From a checkpoint of a small transformer trained on Wikipedia.
Size: 18 layers, width 160, 5 heads of 32, MLP 640 GELU, vocabulary 4058.
Each number is 128 + 32 x the weight over its row's rms, rounded and kept within 0 to 255. Layers, rows and columns count from 0. The size above them is the row's rms in percent of the matrix's.

# layer 5 MLP down (transposed), 640x160, rms 0.0154, rows 475-517, columns 0-79
size [ 11 391  10   9  10  10  10  11  10   9  11  10  10 282  11 260  11  11  11  10  11  11  11  12  26   9  18   9  10  10  10 296  11  27  15   9  10  10  10  11  11  10  11]
[[136 112 123 158 138 216 142 105 159 152 122 157 130 173 138 100  92 132 103 186 140 143 163 159 170 119 138  94 167  94  96 154  90 136 147 169  84 130 118 106 130 136 150 114 151  95 153 145 161 219 178 111 126 125 176 117 163 143 160 159 159 169 153 158 100 187  63 158 144 174 163 127 104 144 111 110 113 142 137 147]
 [136 146 106  96 150 117 160 124 156 147 151 132  85 140  88 147 185 167 142 128  73 154 129 172 151 123 182 138 162 136 144 140 133  89 152 206 116 123  80 121 113 122 128  77 136 138 171 133  97 131 105 112 193 102  60 161 121  83 175 152 146 115 167 120  93 121 159 124 153 136 141 205 136  62 150 146 181 151 110 142]
 [127 117  48 103 137 181  68  81  98 111 102  91 160 135 139 107 134 130  91 111 125 114 145 121 120  68  92  67 129  47 116 119  76  73  98 161 114 102 111 140 133 117 134 129 117 148 139 149 125 123 110 152 185 112 120 130 127  98 170 206 134 155 167 126 119 150  73 117  64 148 120 143 128 108 118  76  99 124  94  43]
 [117  83 114 129  84 147  78 127  93  91 106 118 111 138 100 144 146 151 143 116  84 180 123 105 137  93 102  87 104  69 148  85 134 129 118 106 117 120 127 122  82 101 161 113 145  81  99 118 157 140 116 119 108 107 163  84 140  50 103 159 138 152 112 126 156 148  90 128 105  96 112  92 164  94  85 119 107 153 137  90]
 [101 151 103 163  76  90 118 148 168 145 102 136 148 137 161 138 107  66 109  95 142 149 130 157  71 157 116 138 150 194 155  81 118 159 137 133 117 104 139 120 128 131 139 114  93  52 114  90 128  85 135 123 127  82 119  68 139 112 158  98 133 152 136 171 146  90 111  83 109 160 141  66 183  71 140 107 111  81 132 174]
 [134 109 117 193 156 138 162 141 125 146 121 144 106 171 162 120 176 177 144 166 189 124 107 133 141 145  98  87 146 201 191  52 141 152 106  93 122 132 141 138 113 191 143 115 132 187 167 141 165 144 153 139 134 122  86 150 116 170 165 146 165 135 147 125 144 205  82 142 191 119 137 170 127 114 155 157 103 136 184 176]
 [143  88  58  99 168 134  97 108 132 119 111 161 123 153 112  98 152 104  75 141 124  99  77 146 148 127  53 103  83  56  80 106  98  85 122 146  49 144  98 178 140 103 167  86  99  83 137  86 119 114 150 145  87 101 123 130 101  83 138 183 174 141 137 136  59 106 138 157  69  98 124 155 158 105  64  83 140 111 143 155]
 [ 96 120 117 154 113  78  90 131 118  73  80 127 116 111 145 186  45 139 170  53 102 129 122 147 122 116 105  99 141 180 135 107 143 139 103  81 130 123 134 125 169 103 130 123  97 105  92 137  99  61 107 128 159 150  99  82 145 120 129 145 128  88 185 156 119 132 132 121  56  64 144 164 166  75 121 148 118 116  99 162]
 [156 105 100 123 152 142 105  89 100  80 122  98 101 186 133 135 118 121 131 148 192 173 138 107 131 125  80  38 158 129 193  70  88 127 138 132 115 116 118 160 108 148 129 104 120 170 120 163 133 129  73 146 198  94  78  92 147 141 125 150 127 127 168  78 166  93 148 150 168 157  87  75 126  71 133  95  92 145 149  98]
 [169 122 159 132 147  89 150 175 140 103 115 145 104 192 152 102 138  88 122 148 156 150 179 130  81 187 142 112 128 124 197  68 126 143 161 180 118 126 106 157 139 156 164  81 119 161 147 142 131 138 135 162 135 133 134  70 185 123 155 130 111 155 119 102 148 111 138  82 143 144 109 104 166  87 105  87 146 143 122  83]
 [138 167 135 148 139 105 213  98  95 141  99 129 117 126 145  83 137 147 115 162 164 146 176  56 181 166 150  80 195 135 181 114 158 151 126  92 146 111 143 126 124 162 134 143 209 175 112 163 207 204 130 140 160 124 118 175 112 179 180 163 130  97 120 169 141 154 133  83 151 144 153 119 118 143 108 162 116 160 135 145]
 [159 143 205  94  94 157  66 159 159  77 128 167 128 124 203 158  93 166 155 144 148 142 120 137 109 114 152 132 154 119  89 154 128 132 101 118 109 134 128  93 121 172 133 104 130 102 161 149  38 102 132 148 116 137 158  20 190  72 125 150  92 136 118 146 116 141 121 118  86 114 117 105  99 168 101  69 141 151 162 124]
 [109 109  88 128 196 165 154 110 109 151 153 117 161 176 117  76 132 155 145 135 104 156 105 106 124 101 153  57 117  86 126 139 116  70  95 142 109  80  97 161 115 137 108 114 138 148 149 165 123 165 160 163 173 143 152 175  99 141  98 138 166 131 135 118 127 168 135 156 127 108 132 126 155 187 106 123 131 114 109  58]
 [ 98  83 143 107 119 140 166 200 158 103 106 130 147 121 104  95 156 131 106  95  83 160  95 169  72 138 186  86 152 132 114 135 137 122  94 116  93 133 130 156 113 194  47 159  94 143  97 185 114 159 103 114 109 113  87  95 147  75 154 156 146 111 138 106  89 101 144 172 134 109  83 224 139  82 122  83  52 122 154 181]
 [167 137 132 155  96  72 143 138 168  76 117 139 136 103 144 149  55 120 141 113  81  95 105 156 155 105 137 107 131 212  66 135  95 150 135 133 128 139 129 145 110  89 116 166 139  67 139 115 129 132 156 108 162 181 143 125 105 136 144 171 140 155 174 160 101 126 113 129 117 123 203 217 157 102 101 159 154  87 121 155]
 [175 129 110  58 123 105 120 203 109  83 171 126 152 126 118 148 170 108 119  86 159 101 125 125 139 104  95 106 133 128 155 139 158 170 149 139 108 146 121 107  88 146 145 110  96  75 130 106 154 120 140 115 175 121 110  94 128 115  94  91 101 128 108 104 147 175 112  35 135 126 122  91 148 167 182 142 116 140 167 109]
 [105 148 108 143 133 161 177 106 133 169 112 116 144 164  87 120 111 140 131 156 126 146  98 199 143 132 164 102 159 113  83 179 130 158 133 139  92  94 129 169 110 108 128 142  91 144  95 160 156 141 142 148 161 121 143 107 143 124 193 148 189 149 166  97  85 138 104 137 143 114 203 127 108 153 114 146 120 147 134 100]
 [ 95 105  87 100 115  95  91 101 103 126  69 120 119  82 101  87 127 114 115  82 108 121  86 151 103  81  99  88 103 102 101 109  73 117 132 123 109  95 134 121 146 109 150  86 125  77 125 116 161 107 145 135 129 117 128 109  72  73  89 131 172 100 144  84 113 157 100 133 103  93 119 128 166 138 111 110  79 121  67  88]
 [156 122 186 149  94 132 131 137 144 101 145 129  92 144 105  96 165 139 145 223 174 135 186 135 124 149  98 160 131 139 121 118 173 161 154  85 128 119 163 138 117 148 135 109 148 202 117 109 120 157  92 138 157 128  75 128 154 161 173 128 122 182  83  79 148 127 155  91 186 178 143  81 141 107 125  99 109 171 189 147]
 [ 75 147 186 169  97  72 151  95  91 138 161 104 128 168  47 100  83  92 153 204 146 208 131 177  78 133  86 122 112 127 104 128 167 161 198  98  94  45 147 151 101 134 135 132 147 144  71 104 118 157 123 141 188 148 104 119 143 165  89 129 146 112 133  74 154 123 122 123 135 119 128  90 118 136 115 153 145 122 145 124]
 [ 92  81  98 137 112  93 108  95 142 117 141  89  93 177 127 156 118  96 110 138 152 158 141 128  63 123 129  74 122  83 190 138 116 179 128 159 135 107 127 155 107 162 156  79 104 145 151 123 100 104  79  90 147  98 101  93 150 108 100 138 132 125 173  85 181 111 157 161 128 107 116 105 170  82 106 109 119 137 154  84]
 [128 145 140 120 155  88 136 105  67 107 103 193 118 158 163  94  89 141 117 137 134 129 146  89 128 148 110  77 141 127 110 108  96  59  87 104 151 116  88  85 123 108 127 106 148 176  93 170 146 150 107 133 169  80  91 167 127 167 128  80  84  82 129 132 110 157 134 129 152 133  47 120 102 167 192 163  94 127 137 108]
 [134  87  72 104 143 166 113 122 158 124 100 121 134 126 150 142 107 157 104 102  92 102 110  94 162  87 132 129  88  78  84 143  41 117  84 151  94 157 108  87 121  75 113 153  63  73 150 123  93 129 145 108 102 139 107  78 140 117 144 148 105 115 138 127  99 127 113 143 125 146 151 160 137 173 117 110 133 107  73 107]
 [ 89  85  92 123 115  77 109 157 180 183 116 168 155 148 163 191  82 130 105  70 141 118  79 116 126 129 143 148 116 139 172 143 145 131 108 121 149 122 130 139 150  99 140 137  97  96 106 129 130  92 139  77 168 140 143 134 157 137  71 127 151  95 173 180 132 144 151 175  93  77 159 182 155 162 129 173  99 100 130 139]
 [106  58  80  91 115  57 168 103 136 138 147 106 109  93 139  88 120  91 111  95 110 130 118  95 123 175 159 142 108  87 146 101 163 162 105  99 147 146 108 104 106 133 101 143  68  86 116 167 140 115 129 150 111 181 190 200  87 144 173 105 142 126  86 170 116  93 143  42  75 174 125 145 131  80 171 111 116 130 115 156]
 [130 122  73 112  56 139 135 111 167 133 101  94  66  97 113 169  45 115 118 135  96 111 107 110 144 102 131 142 134 150  87 121 118 169 108  30 119 148 150 164 118 140 113 147 142  45 170 124 134  63 152  70 140 131 104 105 138 118 133 156 161 142 192 140  44  81  96  80 111 183 194 118 139  61 132 138 146 107 130 189]
 [ 68 118 100 134 156 104 113 118 139 161  93 116 129  86 155  67 123  62 133  83 109 184 107 141 126 122 103  60 136 114 110 106  89 150 125  90 121 162  85 166 143 143 178 141 137 136  89 165 105  55 100 158 216 128 152 160 151 115 129 140 126 101  92 186  68 107 137 103 114 135 121 164 201 132 142 108  89 142 106 123]
 [116 143 145 165 126 153 139 111 182 152 107 122 150 175 153 142 132  87 166 142 191 137 190 146 133 164 114 141 138 128 165 160 122 171 146 177  63 163 146 166 140 161 192 131  70  89 111 107 135 121 140  93 146 138 156  69 146 143 187 142 171 135 128 143 140  86 139  99  87 120 165 107 116  83 109 120 120 109 112 137]
 [125 113  92 131 139 164 193 114 178 174 171  98 141 140  97 134 101 178 121 133 111 120 151 136 181  98 120 120 142 176 111 167 192 124 106  85 139 101 132 138  79 106  38 115 134 146 151 132 144 163 167 108 197 137 147 165 114 185 159 152 147 149 130 144 109 150  94 156 139 159 143 142 110 132  65 171  80  73 138 136]
 [135 127 102 105  90  88 119 171 161 103 154 123 110  73 112 178 115 113 134 141 130  66  78  99  99 104 142 127 119 158 169 131  80 159 148 107 184  91 132 181 139 114  88 147 158  78 169  84 100  54 126 127 137 164  94 140 136  86  92 111 101 121 142 115 127  69 183 131 136 136 207 124 200 117 134 139 132 116 103 153]
 [125 118 160 177 101  97 160  81  68 111 120 137 102 149 102 125 171 139 158 182 159 151 157 124 122 146 147 158 138 147 216  85 163 119 141 140 129  81 114  65 101  71 175  87 180 135  88 111 141 187 130 195  85 116 117 158 125 141 173 109 141 153  92 118 115 123 108 130 182 161  93  63 116 155 175 119  98 123 125 141]
 [ 98 139  94 117 141 102 198 141 173  91  96 154 133 111 135 133 139 144 135 166 128 138 123  88 207  95 126 115 111 109 180 114 103  75 130 208 144 100 151 159  64 123 114  73 107  99 138 144  92 161 143 106 180 150  46 138 114 157 117 115  96 116 150 157 122 147 159  98 139  84 110 116  68 143 178 128 154 122 125  95]
 [165 130  77 108  90 138  85 131 166 128  94  95 107 144 157 160 126  88 130  73 105  59 126 141 124  77 129 146  74 137  75 113 108 152  76 160 104 183 138 137 160  91 148 154  60 102 163 118 111  90 110  83 119 166  96  79 110  89 153 132 113 148 137 113  77  84 130 138  85 127 169 158 152  96 132 104 129 136  99 110]
 [129  84  97 134  76  91 148  94 133 148 172  99 158 120 129 121 137 171 115  97 104 112 109  55 134 184 148 145  80  77 139 104 133 115 126 127 135 154 118 108 127 102 102 138  84  99 148 142 166 149 142 169 104 169 162 194 101 141 147 135 145 118 106 164 140 104 134  68 100 177 112 123 109 106 161 112 117 109 117 192]
 [ 83 102 144 152 124 127 112  66 135 166 125  83 162  81 105 122 123 121 157 110 147 115 161 122 145 166 144 183 108  69 139 123 116 165 148 129 149 148 155 124 120  87 154 122  98  91 120 146 131 125 171 116 108 187 188 215  83 133 131 146 177 105  40 148 100 135 146  93  85 176 136 180 139 152 150 150 126 124 102 169]
 [143 121 132 145 191 158 214 146 100 131 128 118  91 181  87 114 120 137 160 180  81 147 152 115 181 134 123 121 140  44 130 172  51 137 116 105 117 107 124 148 101 133 106 151 122 121  91 213 190 123 158 102 132 127 115 124 140 170 184 122 132 133 138 158 105 136  92 132 164 159 108 156  81 150 100 132 154 129 116 119]
 [153  99 121  81 111 123 147 180 173 143 180  76 136 106  60 167 133 170 144 109 168  93 127  76 124 103 145 150 134 114 169 155 159 126  74 105 205  70 139 177  78  77  50 122 105 146  98 109 142 125  74  82 186 148 136 101 156 175 101 162  76 130 135 120 176 100 165 154 102 125 140 130 100 147 131 140  92 130 148  51]
 [ 96 148 123 154 113 195 150 116 165 197 175  96 160 138  84 105 116 130 138 184 143 153 132 138 142 116 124 172 117 119 102 186 211 144 132 112 122  90 149 168 104 140 103 135 149 163 101 160 142 175 137 127 175 132 171 138 168 191 163 158 181 150 153 138 121 130 112 145 120 151 190 124  84 157 144 149 112  94 161 146]
 [ 82 130 115 126 146 129 216 119 159 189 142  85 181 141 102  77 108 126 122 114 125 160  93 130 119 133 109  92 105 101 141 132 130 134 143  94 116  96 111 182 128 119  94 139 107 107  62 129 152 168 155 124 163 151 113 120 128 141 138 168 184 142 130 114 101 142 115 169  95 121 157 157 149 169  52 185 105  86  99 116]
 [134 121 103 180  97  74 206 174 138 163  81 159  86 149 122 109 213 154 132 165 162 144 129 150 124 156 135 144 125 151 234  95 169 140 189 168 141  77 161 104 111 120 138  93 155 147 136 149 188 132 139 204 180 136 142 146 107 109 152 134 179 152 133 135 141 167 155  87  90  94 136 135 167 138 119 139  93 114 147 155]
 [ 84 129 134 108  79  81 115  88 121 108  94  68 121 102 104 123  70  69 136  96  77 169 125 146  78 115 106 178  88 113 101 121 121 140 146 107  94 140 106 116 123 123  93 139  93  90 110  85 125  91  85  73  92 132  88  75 171 101  93  84 110 121  91 126 114  62  99  91  89 123 128  81 105  29 137 117 152 123 115 114]
 [137 107  74 141 120 174 125 116  72 139 111 107  81 158 146 110 152 158 121 128 107 145 112  84 118 116  80  55 160 146 175  90  93  85 105 118 112 137 132 138  78 111 146 121 117 146 138 132 169  84 102 121 116 114 107 160 113 174 207 122 125 145 116 125 104 168  82 100 133 141 124 142  90  79 155 111  86 122 103  58]
 [ 95 175 123 164 152 116 155  96 145 156 100 171 227  75 135 100 104 139 172  85  89 121  82 163 175 140 147 118 159 189 115  99 147 136 112 111  79 107 106 140 138 154 125 147 140  37 114 101 116 168 230 130 140 145 116 148  87 163 137 101 159 107 146 167 130 173  95 141  64 145 176 161 110 162 152 165 121 106  85 153]]
# layer 5 MLP up, 640x160, rms 0.0202, rows 476-517, columns 0-79
size [403  12   9  10  11  14  17  10  11  12  12  12 277  12 275  13  11  11  13  12  11  11  12  40  10  29  12  11  11  12 303  13  44  21  11  13  11  11  10  12  20  14]
[[163 165 121  78 139 104 135 145 121 135 107 141  98 177 100 141 141 170 104 119  55 186 133 161 196 141 145 171 133 155 151 177 113 103 179 191 143  96  74 162 132 141 161 111 107  89 195 125  99 148 115 123 125  97 111 121 165  72 156 174 183 125 122 111 125 171 123 100 137 158 178 162  97  94 142 129 199 138  99 160]
 [138 147 159 123 129  91 127 127 117 159 170  86 145 162 112 162 163 137 136 177 120 126 151 171 146 136 145 192 134 116 159 146 164 162 176  94 142 119 122 130 153 138 125 152 124 132 148 170 143 141 129 134 155 163 131 194 141 167 148 112 119 114 138 148 177 141 142 159 149 116 113 168 146 139 136 159 145 163 144 147]
 [ 79 163 169 130 163  80 139 116 170 127 155  83 147 175 129 131 125  73 143 174 140  90 128 143 145 135 127 135 153 206 151 127 129 185 160 144 135 133  90 166 189 174  92 166 139 101 126 110 100  67 131 147 144 151  99 193 103 220 130  82 150 119 115 112  88 112 145 121 127 144 125 169 138 171 114 155 122 157  73 103]
 [151 111 104 122 186 135 139 113  96 143 133 115 121  72 150 113 103 208 111 167 141 163 135 180 132  81 185 127  97  66  93  87 144 183 121  69 120 153 123 138  80 103  68 141 164 115 152 153  85 161 120 131 139 110 167 116 153 150 147 140 107 146 105 137 114 124 102  99 121  87 116 134 103 108 160 171 197  99 116 136]
 [141 142 100  82 110  79  54 122 155 154  98 144 157 166  90  98 143 128 135  95 144  82 129 153  62 141 111 151  92  94 111 195 118 100  87 191 108 139  85  84 105 109 131 177 139 133 103  91 118 117 123  99 131 188 129 132 102 143  91 153 112  93  70  32 117 151 123 137 109  97  66 117 142  98 122 117 183 107 123  69]
 [157 207 157 124 191 110 122 161 149 124 154 136 200 160 120 145 162 178 185 177 140 110 154 167 160 150 182 153 154 110 167 135 166 140 142 161 139 158 138 137 129 173 179 189 187 142 147 156 159 154 139 133 156 104  99 127 151 126 144 169 105 168 189 153 204 146 145 183 157 167 145 174 167 169 166 159 143 182 106 152]
 [102  96 101 106 129 105 127  90 110 123  91  54 111 125 124  88 140  98  83 132 118 105 117  83 101 122 104  87 117  40  98 103  96 132 146  99  91 108 111 140 123 148 107 112 111  63 145 123  83  87 129  88  92  63 148 104  88 137 134 116  77 121  70  81  82  95  95 102 119  77 108  69  92 110 120 100 107 131 107  91]
 [137 116 141  77 153  83 128 102 178 156 123 150 126  38 116 156 125 158 127  87  71 122 141 151 145  92 118 191  65 123  94 148  98 109 124  70 121 126 102 107 125  98  71 133  93 139 100 105 144 149 162 112 159 138 144 185 147 133 112  87 113  84  73 162 109  94 106  80  91 117 109 125 156 168 113 177 177  95 142 135]
 [153  87 102  80 122 140 121 113 153 123 132 142 112  16 111  98 123 143  87 129  86  68 105 144 146  83  95 118 125 101 133 140  91 101  97 131  91  99 114 120  57 102  81 149 145  88  94 123  82 160 113 108 119 153  95 141 126 122 104 134 170 168  73 104 117 130  82  77 119 117 140 136 123 147  69  89 159  84  67 166]
 [148 103 166 126 126 176  55 166 145 169 131 138 137 127  72 141 129 126 160 140 141  84 108 179  99 166 128 154 105 137 127 182 107 118 158 180 145 145 137 162 185 115 118 167 105 180 185 139 134 105 198 143 132 153 162 175  97 131 113 141 165 129  68  62 137 181 140 112 139 157 110 126 174 145 165 117 174 176 138 104]
 [ 88 115 103 134 111  68 166 103 109  88 128  76  78 157 103 104 136  64 128 107 130 109 117  79 135  99 153 121 155 104 143  96 111 126 125 126 119 102 141 105 125 105  90  69 115 119  80 139 105 132  93 124 166 185  64 128 116 151 124  97 122 177  49 116 106  95 146  98  92  80 195 139 123 137  78  82  31 129 104 111]
 [141 161 141 107  87 109  51 123  88 135 106 111 142 129 117 127 144 102 143  88  99  45 126  83 153 184  76 156  95  81 116 149 126  71 107 147 129  92  86  78 111 130 130 147 116 113  60 125 164 124 129  86  90  55  95 138  98  84 117 109  70  97 124 115 111 108 110 138 112  97 106 199 132 140 148 169 111 132 152 136]
 [114 149 156  93 151 142  89  63  88 186 139 149 110 206 139 128 136 123 160 123 170  75 110 135 204 118  71 133 101 119 137 135 105 133 135 136 177 112 107 130 153 135 198 116 199 142 138 100 169 142  99 107 102 148 155 179 139 134 131 111 122 143 132 117 140 170 122  75 102 122 130  38 142 128 135 186 174 110 136 110]
 [119 105  92  81 140 108  99 120 111  87 108 109 178 149 122 113 119 151  75 131 189 101 128 131  97  93 102 130  99  20 155 124 192 135 156 140 107  94 100 126 118 165 149 124 134 115 115 104 115  82 148 125  79  55 146  89  90 114 136 114 123 135  98 132 135 134  80  78 120 127  95  73 120  93 182 119 162 186  74 108]
 [195  65 141 119 144  80 129 144 163 156 132 107 141 147 141 174  78 144 129  76  57 107 135 123 168 212 127  93  59 144 128 130 131 139 165 155 181 119 126 137 149 128 126 139 124  88 123 106 111 144 116 117  65  93 137 135 140 123 137 137 100 104  96 107 105 171 118  97  90  96  97  60 108 179 127 145 166 157 144 151]
 [180 162 132 135 152 151 141 173 144  83 183 153 130 135 134 197 133 148 156 174 171  78 141 124 132 161 122 180 148 124 152 149 179 101 130 166 145 149 159  85 139 141 181 151 144 116 124 178 144 125 181 140 130 151 154 159 150 138 161 167 157 187 140 127 160 158 189 118 132 153 163  97 159 178 138 104 143 134 126 163]
 [166 107 175 114 173 136  85 108 144 178 122 131 163 192 123 126 155 128 114 165 167 120 171 130 150 117  94 160 112 114 149 126 180 154 152 141 177 119  83 146 173 155 116 178 121 159 129 168 156 130 119 140 129 116 139 146 138 181 132 111  47 150 176 157 127 120 142 161 115 128 113 146 110  90 121 221 155 149 155 180]
 [121 140 160 153 144 122 137 118 176 147 146 149 104 133  83 160 126 112 162 106  63 172 104 149 138 126 166 128 109 177 128 145  72  90 109 114 133 163 168 160 150 116 140 132  56  96 171 124 146 173 118 169 138 199 170 129 129 108  57 191 212 112 102 192 122 142 123  70 114 181  87 115 111 125 126 115 108  90  96 144]
 [106 115 124  78  95 129  61 118  95  86 121 108 115 114 130 139  96 116 105  83  61 109 103  65 127 135 124 110 104 114 112 110  83  98 125 123 159 140  89 119 128  79  93 138  79 107 106 114 116  80 122 165  94  80 134 123 126  86 109  86 146 110 162 177  94  86  94  57 113 145  95  72 110 100 134 132 117 105  57 146]
 [103 139 144  89 155 144 128  83 137 128  99  98 129  66 138  88 155 133 124 129  71 100 153 109 135  95 105 132 118  76  71  74 109 134 138  75 131 114  75 103 153  79  72 139  87 116  85 102 116 116 128 129 133  55 155 125 122 119 165  64 109 104 134 117  91  77  84  76  90  98 155  82 114 171 152 170 134  82 102 151]
 [161 123 112 165 115 181 111 125 128 170 135 135  93 142 159 186 135 106 142 140 193 150 195 129 123 170 138 193 115 151 170 159 143 110 152 211  92 169 155 137 159 140 155 166 115 163 188 113 147 178 165 143 133 153 148 161 116 127 109 160  96  82 123  77 130 165 135 138 149 109 134 152 188 131 128 118 151 127 175 163]
 [ 86  92 134  98 132  23 162 126  91  90 137 143 119 150 137  50 122 107 122 126 158 135 102 105  92  94 116  90 150  82 150 104 200  77 122  95 133  86  99 107 122 131 120  80 162 141 152 106 148 123 114 120 142 118 135 136 117 155 105  80  86 123 117 123 149  91  72 175 103  74  94  84 123  83 113  97 101 157 116 142]
 [150 167 135 120 172 147 157 136 109  90 123 115 162 121 171  41 135 131 129 183 136 128 170  97 118 141  94  86 131  71 115  77 132 150 132 157  95 133  89 138 162 169  93 134 200 131 149 125  81 112 149 142 100  56 133  76 155 137 202  90  50 186 132  92 112 106 112 164 138 109 115 110 131 116 159 192 148 125 187 144]
 [143 163 139 144 137 192  74 169 116 144 117 121 142  88 111 122 128 134 152 163 130  91 100 168 126  89  81  99 125 151 130 134  99  58 156 133  87  95 137 122 104 150 188 155 178 152 180 146 102 128 118  96 100  83  73  87 125  68 106 128 121 125 124  77 116 193 122 183 126  83 103 150 154 153 130  86 133 154 144  85]
 [101 134 136 112 179 116 133 104 119 134 135  95 147 106  83  53  95 127 131 137 142 122 129  99  89 117 143 114 116  55 105 116 112 130 134 113  98  60 106 102 105  96 137 126 120 107 111 120 104 131  92 150  71  79  94  79 118 105 134 114 119 149  85 101 147 171 147  89  84  86 105  50  93 124 123  78  97 136  89  80]
 [168 139 147  76 124 155  97 167 127 114 124 153 133 180 101 129 138 150 111 167 162  76 164 143 158 167 117 197 147  67 129 127 179 116 140 194 106 107 115  90 156 120 162 192 152 129 165 150 115 174 160  72  78  61 109 107 124 115 144 141  90  83 226  82 188 159 103 132 152  83 122 154 156 119 134 164 158 168 105 152]
 [140 136 134 117 201 149 173 178 167 127 154 121 151  82 114 107 148 214 149 157 120 130 129 197 132  87 151 130 163 112 130 137 117 173 163 105 176 126 121 119 129 138 101 140 181 142 130 181 125 133 168 181 146 122 169 139 194 144 154 128 140 179 145 142 152 145 143 150 151 145 138 149 162 152 168 135 175 166 139 132]
 [ 86 143 158 120  85 105  96 122 132  86  68 173 134 148 123 174 127 101 157 132 204  64 122 100  88 168  96 155 105  97 115 173 121 117 105 148 135 137 110 136 136 139 170  92  92 140  97 118 119  88 125 103  92 163 129 109  90  96 135 138  88  87  64 123  97 170 151  96 158  81  93  90 129 162 163 117 159 175 123  93]
 [138 139 153 139 167 183 169 143 180 143 135 172 173 176 156  98 170 185 122 105 113 218 173 116 174 141 145 143 117  98  98 120 151 147 124 108 145 113 165 135 144 113 182  85 108 204 133 164 150 172 166 110 127  50 172 123 161 158 149 171 155 154 188 183 146 119 101 124 143 134 137 139 126 102 159 138 146 143 160 159]
 [113 104 170 120 120 192 112  88 109  99 150 114 105 108 162 140 136  98  87  70  88 171 106 138  66 109 154 116  83 212 113  94 139 140 125  80 102 128 171 150 104  97 109 122  72 145 174 124 153 110 145  77 168 130 145 142  82 116  86 123 124  56 131 131 102 103  91 101  84 136 113 110 113  98 104 113 138  88 106 142]
 [121 121 127 103 172 118 162 116 145 185  93 167 177  89  97 190 130 169 105  84  82 179 103 108 216 211 144  80 120 118 153 125 117  83 181 176 130 123 138 157 137 116 118 116 122 139 110 135 111 151 168 161  68 120 122  93 126 111 144 116 155 133 140  60  92 160  88 201 141 150 124 157 139 137 113 114 129  94 195 131]
 [ 99 129 105 154 152  98 189 162 178 110 121  89 152 116  68  15 148 137 126 183 183 110 112 132  91  99  58  96 160  51 143 113 144 155 132  77 105  82  78  96 114 159 116  86 164  90 117 102 104 135 106 114 112 114 125  78 136 126 106 145 106 129 119 103 158 138 141 132 120  88 116 110  92  97  72  85 128 152 102 105]
 [127 136 146 110 151 165  81 157 128 151  91 115 119  85 126 109 116 116 129 152 104 154 118 202  94  76 131 101 122 151 132 145 131 121 151 117 104 105 156 148 109 159 175 125 169 174 148 141 109 101 119 132 145 115 113  74  84  65 107 114 104 161 132 107 112 177  97 174 125  82  87 166 152 137 152 109 125 149 124  81]
 [163 107 147 128 139 166  97 181 107 121 135 139 148 126 168  89 142 135 118 123  90 150 107 150  93  90 132 100 116 144 131 106 156 112 154 112 100  97 124 140 126 142 173 166 186 119 186 156 115  87 116 100 138  81 121  71 108 104 134 107  88 156 202 140 144 151 114 170 133 111  48 149 135  89 134 114 133 153 131  95]
 [ 94 150 103 100  72 106 107 158  78  93 134 149 139 111 121 168  94  78 133 108 125  76  84 111  99 161 124 130 108 189 113 138 144  27 116 104 102 121 152  71 136 161 133 130 113 100 131 122 128 105 134 129 121 108  87 129 109 115 111  95 127 111 128  76 130 120 148 119  91 126 109  22 125 139 143  44  73 162 117 120]
 [100 108 101 122  83 116 116 104 178 114  56 123 103 107 118  95 100  77 113 133 124 136 112 105 106 117  72 105 107  91  38  90 108 109 113 123 130  97 108 117 140 115 100  68  63 110 118 119 113 122 118 146  87 120 150  97  87  93 120 109 150  90  84 116  95 117 106  81 118 112  57  57  83 126 118 149 107  99 117 113]
 [116 147 119 117 130  98  95 135  58  74 127 134  97 161 102 102  94 107 168 111 100  88 106  93 104 126 147 109 117 136  72 130  86 112 105 101 187 106 139  80 106  72 109  82  79 101 125 148 121  59 145 142  85 139 118 143 140  93 138 116 113 103 163 131 132 136 130  81 146 116  77 100 122 135 133 106  96 122 101 106]
 [176 146 144  88 141 162  85 144 107  92 111 197 155 122 137 165 118 159 122 164 163  59 148 118 135 178 151 199 131 103 142 149 181 115 138 166 155 126 107 122 133 117 153 187 116 130 127 180 136 102 176 134  90  95 152 107 148 104 194  97  97 128 180 172 141 153 140 117 171 106  78 164 162 138 217 218 170 160 132 146]
 [170 140 113 116 140 218  56  75 149 109 125  83 149  86  95  73 102  86 100 129 109  83 127 123 120 130  81 108 125 142 128 162 119 144 116 130 118 130 107 169  97 164 112 188 133 131 124 147  75 104 156  88 127 124 140 143  96 154 126 179 121 156  99  93  70 111 145 129 180 135 157 126 103 129 144 131 182  81 140 132]
 [ 80  94  86  98 117 145 132 134 126  52 117 105  74  42 109 115  68 139 101 122 134 130  66 120 123 115 142  80 174 112 134 116  91 175 134 121  87  91 102 141  74 108 128 120 101  82  88  87  87 147 112 136 115  77 131 101  95  80 126 112 170 105  89  98 101 143 122  93 109  93 148  85 127 158  72  89 117  84  98 103]
 [106 130 107  96  81  91 101 101 107 114  96  86 104 103  71 121  98  83 106 105 103  92  91 131  77 124 102 123 109  89  95 129 103 106 105 101  96 102  97  69 102 116 120 129 103  91 109  93  99 111 106  88  94 105 106 125  81 105  91 102 107  64  75  78 108 119 110 104 105  94  78 104 110  99  82  75 110  98 102 113]
 [146  82 114 139 114 129  74 125  76 153  99 116 102 165 114 101 151 159 113  89 148 111 157 106  82 135 128 121 106  62 116 106 107 142 129 133 138 112 144  96 133 120 103 111 134 134 139 122 143  85  87 112 105  79 136  86 127  76 135 142  82  79  99  67  93 108 107  99 159  81  88 135 126  63 108 128  91 118 156 101]]